Part of a small language model's weights: 11.1M parameters.
Each number is 500 + 50 x the weight over its row's rms, rounded and kept within 0 to 999. Layers, rows and columns count from 0. Numbers have three digits each. The size before them is the row's rms in percent of the matrix's.

# k: layer 3 attention key, 256x224, rms 0.0567, rows 14-28, columns 0-223
# q: layer 3 attention query, 256x224, rms 0.0432, rows 15-28, columns 0-223
k14 075:489510445544440526484522459537441458600556508478487468570541475513477483429554486474514507403461556542424561496494491483416433437538512521471483539453463609537489560467420533419544491510498523492427536501436615508442573509570481502512587477458593513495574488483506521596473513490439454570548487520499454513520497555511500515483515420529449440587540570451574498428597535458517525512412525498399471508473559561373380485572493628463562485477547498539436497436520494680502492551529544578496499580478512556481439604461456520468486525513428566597531546444458633557466473521478526453563465445498488553514407558516511452484481507513503516557469454497533544445516574478488489457558
q15 086:566440523542432567524494473528458538513534446494461482454483473485512481441398493514427483581436435540417464507475521522553470520397496534480520560474368526500558492368540429520460564406506493516505463551436578507495470487520437496509483519536447509583544439513518510517482462458507512462442484496441532508456580544432506568479591536447503547556602484536546560485538471557502451464482568483435453643510529479572508480470719511418452532396506518512442507532483461566530480456505504573473477489418539471519432462507506572490532509522448537559549482492494573478501504507510533515409520482548494641526462538570498537478531471492468500488534548559481509604587621570466540480634
k15 078:505557502523581524460505501585553500603573440475410593562587419514566505556556470468496514486465523502509574549526411518420489481535463532495433445445503582503498556518465497399607523544462595534403437483538556511521499488598484535502581532570553502433591582497414515539540554499532471475544558423544447560561454456541527506536529454528494465555508556529526442576451527470486537520512487519505530407450568528470424452524458566494497562525441444494574435388583425559449445607459521595593459572441529512524513563536489507500509486509470474466482464325459537568463472493566515529550490517530492504537370501532521483509502468516490496539462446495498485434538532399528441542506
q16 073:544478505559468532420558506493485481571573475537544445471539453434547452545531592489463451560370517569425506550520542490479477541489461519486434407453468378486486460508531465437381558497597471521606471514475478521465431531529434458469446437486494478560491540472487531559479390435586593451556507513514543469511495507449486430509583493541495522480579519479537458531615480479514477475447588483497473473509558548594435461493529565633498489494506492468541604526474524480484421505606543442550538494522655482514520504571501527542555550506508474423449466505535560513534488541571435479489485559595441474550515507563485536596463450357466539414525486493557512553577478508524573484506
k16 063:486456504519396503458461539560547496465552499412510459538485405526458449495510460525593506406488556546461541518503496442461517434488539519440547599484486410479534538457527512463509409561538541494465497443448574483456588531526541517460535515511482500523480466488552548589437521467579525526525466436486515581482521473510455562481600511579484566514523512523542539438574580543445512460519530527475450567497619522399415522483501479496540583504526359542496544358484522509510518540543522515463332497417462522443481494469495528419498510448471491585515598566577532422474501461481544547489479469569539499427451455629544497500476599537531495559408498521548442457581599588447512533500
q17 083:464580542394451495569510457491395556381544514560546486577469423448549442544477511467453509487494515443487457502502509482485533471558518462468430608358531528466488505502488521495428528485538503536477485486579382451505521433507637643419454517579471401465524499447537501504447499495527592580490439566515499562544591541494502398515494500526530553536424461525398518466508475463464489497502430482460507544503498569509547476477511539449546553513529458483469489459497498476482498495475500506505356504500538510437486439474578509429519470533645447522545476418519587573392458402492526432522553441426457508520539518482397498523388471499504464456499462502442489487443547527579550477450
k17 088:508441481616493486416452371557497486494556529470440553495442457582489546467448549511551471502508548486393560501516479521499361390462488483391459468425493556604467470444471535480555493533560468517552458519409555639495519379447537413548569571527548531497582544597547427509531488479433464550417501433486457506492466487523506500502524470543451482470559559454504513650415494463521510465474499507431518535468471436487433527547502484540586515432563557504487597475602521518480466515437504556468630445455537501522559518461490554498579573531411566535483534493565541636544497511459540531490521484510459506567502566432479521544467437524535512473465516465494520506486522524509468515518
q18 072:384501621464488426446512465498530485378474517508535461504476474525481573570472441426385478479575452484532496533432500503514434437557488548559583419517501442525544572489529531465406484472502510542503506441604501427454606513544528482462402554360533481524517481422524538507500458447404476473538438419493513540444484568481472484485516552521433554457546541568561493583451568418424511507512519433483607507535583462447518504460378511536531545395559400447575503492471482544455603519507476536496549517532477459529472416454494511558449536432530474469529513579527435488485504515510482499470505469555461616463488533436516537473533538568509527521403418562557495514503510462582426479535
k18 072:509584441548515451493569482467471493513499508508503572536580562439599565527474547426436569514533493507490491439501493490473492442549585506453506416511571519434425420512500535592568545480439510526411397476502538527518526517547497588543601503523538459489600573519548436454509546531467525418562445566477479417537604492521533461543395433434522576468508438531428494477491508458521498587484475569524504436426481490566491471549480565526476458501502500471518439442521529550512408476457504547565450519439523500532440602412519469564449500533500585519516456473495606419466556560429494434581478499516519464468462478457381527475422399440417506519634506482529483519502568482618513524558
q19 088:512511513624487494409477488571475517455477413514521505454445473461486532483482465476511413562441489452411481530460452569486487482424447530556580548439461496504538455412559514492542536432510533532360471545457493533453497559483354462498509511478473488574583509501501521504483486453426501521449463437440477558513589540446545442505583481491459505528562537455443605495512515506445478478487469420351525513541466497500407498497581553512536545368509532482482483392532602511511484504488514581423487412547440495493446478571519598457511520515543495513551503436560566491562576423530473476488489483456529631483481563594485557415512444526592572463451488600484532544528546568540564522526
k19 086:498548346518536524464532503559488446565548574446414454617611482535569507572465466432459521482475563607417482512529464524408405453589530492494375558377550514516454578509423505379549586481460582527498435483559658464436470473544543520499504425547591562423513530470473534535494552471436479485534574483533458553577439499537604534559571479541513528512528547496574484467454551448440488466442516485506549514419521571480440514490473497507531570547541494513488475459508438565497458532480529602512492581450490519562481549552461484506507515511506492498453460446568519482491483511486549473552485532510517500515399523534571446432465476510477521536421495486528476574549479488510434540416
q20 099:476330547506463480459396496548502534483476508598510468414489481459361499528465486415584422496557476497461564593462451517517468494487535470501369520535482476532603562514485551483573486489446503524373497567419543550484567497474418419547465511539424635530551445566564480476500492546387418561416507493505498562529460493489421466520547472532542488518491454535450503401469493424404512529484544507456412457510471497527551535494478503532450490451511531487534541494488409486501411481411486557506456480438376509463521460533438513520493440446581464496487558536565460488506450479384485497580497455450530561522480514572532458407581543500584494483438470517567515512472534501486515479490
k20 085:560454479609468538556561557453455460529505448610438512480549474547538533451495559475373574528529522507476441499438511462524505573539471505517385447514536590476504611449499476505495576520455533464415505520453512527447435523492463467486565488457590482447490539399487450550533612409539536458561484548501522477506437521468601516505541555531574517471578527466508545578514434527561496493530513500476531595526546572534414404501497539532435551468536476474549482441504557496535429497451603523524489588462509553599496528519448405493497473491461501457488537481485576511467529504533531570521648563480414526447463502501425504489412368498404428526472636489449493514507502575488492537528
q21 073:630451475525470581434481497495538501617573519478517499481561520451515518448464496427495444583421507618461514460554522529499551526468457453455476410503443504551466433466538472539503562487596501554500498562399502528481539498527471420574532417526472476528564540534539529573467509515540548470473441510456489443463544467445403472506550510489532514517449446526486539571519454514477471415527630485424467531476531509599516487453742455508572473490531508517451441498539491562526432482521516465499455454534504502441491481560516518478505490476445549484471585484486657541541501454524427534465519585443486428505485566514515525503579385391489486437441572483567509476597501441483557500495
k21 068:472461485454438438518537585546546466515564473468556563502522400471558527499523381439419532450573574469473506506498435470478517465531473534471440563404521480479523605486445463391491472507514560433472466525458605495450407554439591511557541560512512557532455453426407492528480493516480509494492515487505519574572472548539511485516695535530420573510596539476567516505507521555437554558531541475486540551486508597490434550495517433509515547457511452557490426492577514470507451457468604572554557521393518515423446456522424408412467528486499438491474522467599504469511453533561596548525412538545495523485419472517511538414465555602538478532463479488524492537576491559526496480515
q22 084:439508544529468460482453455599490537465469454436502537478527396511459502518338531514384433504454486427467504521400512428452441418407550565466592476410557527486495442422526582501571509463543508527489445550468497588482548509460444445478451489489452471548667475446527503560528419489427400529511491537451473515514508599423563575507515538455459503443545524484570527437481514529463470521523537510417492498528426480534539553474445520520455537457557506509468501429497514514446543515410493547474454509514465508558530473502563539568514544499508535449553612484501499476512552494492490538482499437527607706513469554503541530405477500473484562516498508601509507447531597487478512409538
k22 100:491581411527521528491573550511449492539545560468382552588538496502572547534564520437462529488412560545489547488534507503521482498582495482424414451443461523427427538475474486448587583541462536515435530443552543523541513457552482511533570519484581499432541555510468518552531610463510548442506553485536456522589469424519619533578504429461545499519481542493456475510498558442466528510451475440529503471417540492567425477605455599421489479563453464496455404431571428498500422512490532604571550554463545526528490546526409471568509520517512452463461429361430562540533485510542547500559517547427462469480431487506409489423487424503487489574492558475507483560592486453616511509472
q23 091:493611416427556487556541531444450509494509451402513518536494522494517506493541483559492530482481531505513479586543610468535480536505543543401539501596521520529541509540450509470403493545559462473467550391544475469507489572491545565478521513538499439447522517504446506485518484445607561429544535519596538428509490415555520559462400561505480443461439599490476447538466480518500514533498456515587509515495559496491599431531441529536419542644414486412545519557470538460493600544581370442612589565543546479435482608435535470564484464494480485515490514502463488484465500515503493497533434554448467401519486459428394486568520483542464471575546473423494538418416443498545540532467
k23 079:458603538441487475516493420523454564440479492501549520459464495458466555426531516531491538500568497407563512450471470450419547487434615502470600563574535357434426509538575587611435391542550462494621503509586437403508536585455520554444443540423412479587457528531501565490499508560449497563530423511499471462421556538491435493538444540454428470515417432515475513542508465524472487499486533527494453553596483415484562553482502478469531463534433543542542569539415535478512561488535488500463517515566490491398573471527499510482452450466448567559508525613456432537505497497394452500493453460502560458514559462456487492536603541463461502415530534532548582474489550499521475495503
q24 092:506653484424573481553569519494429520460466536380466534495450521552535533494560433520507568485525549492484544501531624455512506532614554479459517563537513635433557527524440449576465424548384523481521461514570421455525513465487525526446489508462588463444546570503497561459497519445500556472509508501555471421487533522547494534457453533539552493524421477461534503487464450597588513475479528580538497516503623513564527485517443488525512521597458461469505480583457523458458488532541399435510515500525495530403504548483531490547364465520556555563473460493543465491498449478556503551524449578454528420544464433543399481582430499514442443522519496441512402479397494534639500523458
k24 077:470583539407464455450467453445518529477419506531576550467454506491495450471491507532516484493441522464666500479473459414557521524463516500521619470539456431453395503529512550561419466431539485470622563460592442558545563517464541506455441542469412448511457422518530450421536489572453417555472470507496524437481570426455486481436528474497457512473421488562431514565448546492535472549583417467539468462592458480495559561456498379576494438537497544530527539563510474445472560402530444481486518496568576478452498445495480562472489535569509460495530538577423477494508529578429461492463522432374522449480613475444509470548602566480487524428525480489428587506516519473488520452508
q25 084:341586520445480404559549534460492499470491497521495542503492515512490607585575475517462523444584525471530512539439482498529518458552437501467457509516573547441553464533550500498462405501470494430474478462592498481549411510438525516570504543491575420493477584412449473503510483470549578481503489533507475582537521488582557497521453485477434478524454492513506487501502520500529600577545410503493546485471475455474439448553133525408494476566473505510539505538516469458475521536494462523474513513495521561433504478455505464528503552532541462513495460489409491540403528441454519457498462505474538533482490502466496416513532500519495518594471438473483441498473461517532443415476
k25 069:544529508506514494523476351515458520507473505508487476556439611456526542455563549516574469536498465527587591424551482453447521496494586435525507425559465477537450464447459501498443504547455462526544569468453404460482570439547613458520465503428498496490504539466544518440501495561515523462521524480547567383483474401536437496458420532408550482524424492494412547458464479490530442504515529498571460469537474484459590473576498585582485434556413481458544510561570527460543476450478477446562538452571540519442528564387467535591482432432520591516473462570452580473514549573457462466471576543515478450459575561541452442557542500391527462419534486510512597367468465470538484544516
q26 075:414537524566508451457446462512568452432506442422486551441551427552443546458511478428460470562522481429446546376485487532366480487481481569454565517442481492609557510461524466579508463485482493574475486538456470511403549548567462522448519540508438442504594516451503536475500574461556459479431451437454474544460528487483448542529510485540424519533579508512460534412419557516430513521484619460466556585562468499417528430466406468568539599481551568434558470461417505478437517497433494590497496561488526547581509436453509553503472520408403488543593493530489406484525529469552549513522502467527576627511480547496576546474432493493512567492440507553516545526525548586553539481555
k26 077:507595375556440555534631525508512452551521548475481522488525572470598554609436500506506580497474504449532482560498478525479452482574574486530489494510500597441451516520430512435516561443472532430436501467542498544482486598519510511585575452515595502469533436570498498499513581495377521421536460618490474426493499384507517531492428381512576551468553472497563459555432562480532515473494493554549437474461447528496482559427466532524526551487488487392502428370512532562481450501547504592485462569435486519522511477530544489530474453510478492439472437457457541489511497611538501449596498487477446462489402449460479516459511426520441561560525538482504519519567474443646472540463
q27 077:486539546411486494527516559510515500557449556514434511544479561525409471514528412513479449538468506538607535547486554492482538502523449559478521478413478528503502525495506552527477404484499453532442481551586408493512542595553549503611469507413415571491528484424528547499534571603435403495527544527496475423517500494478509615467525526683452486496509444535539495417449570514492513493482529420541535541488355572442556495460498578557568452549500553460401618545454559511509415488502529532549527544474374497440468555534438535517476489558409401452521516491516495574575503497478529498478371485520465527502560529449544426489540563515558455484495514569503460485489493516404454492505
k27 080:559476546471435494551558473513489570490516551539509446477530525364496578569466451497452488443527461512627516509486447446569418540530500507456547446516457581449503516517483518559540633492421547541467525503534478575424515507479492526602601458471467428507476403450425435501465523465515489395417539567464549496501572491503519488534476431476523480512542469477437495505468547568469481508475543533464518469471532478656387515460500479495493491511484551457470422419514469495498522485525613499532519455458449556565428551539495496479522525508438586510512466517414512460462591527453531497542619579469462528438427596405407557467524396525445519450500507549493525566530509512671491544481
q28 086:473489486458502496503422474505487476529509475592474559426502465572343379521509478494405519477531522468565444538482484491558518523536521482381482488490543414447574573478552563516582521477449529483456483481629563399509556380471563462529559492462599601503495482459531519465578604504479479514540481510512485447535416515493490463460391523556448510525505513508593577411563532501552501480501554514505444544536552440580567625494497441363557589515502469575458396529491491533493477492479529504463585470508464465537447479514506494422481518494412490590515461523513467466472464506532505505510504416433464516498558490532586446496562537464519457525532512545361518439428536511471414482489
k28 082:538522579501560496421542407463494434549489560538498577484485435442556506508489573445519472534472526513517480427473497533487471507541484585531463430457478571562498490546518615445473609531537497459453505551492385462490440425509436486436449580481476420483473458576564455510553431509584528429400420477527449452488576538501484512467391496470505421428531492509374479514411538500526511489493485520477594440537487422581437309468501546587416489439502505497511539476490448455455414540482541423514464445461458503508494468421501538601507539426597479447502514504481502584494591573483471497462559463470545520557570548505491616531502474547566519509529502491508478555497441510555459440487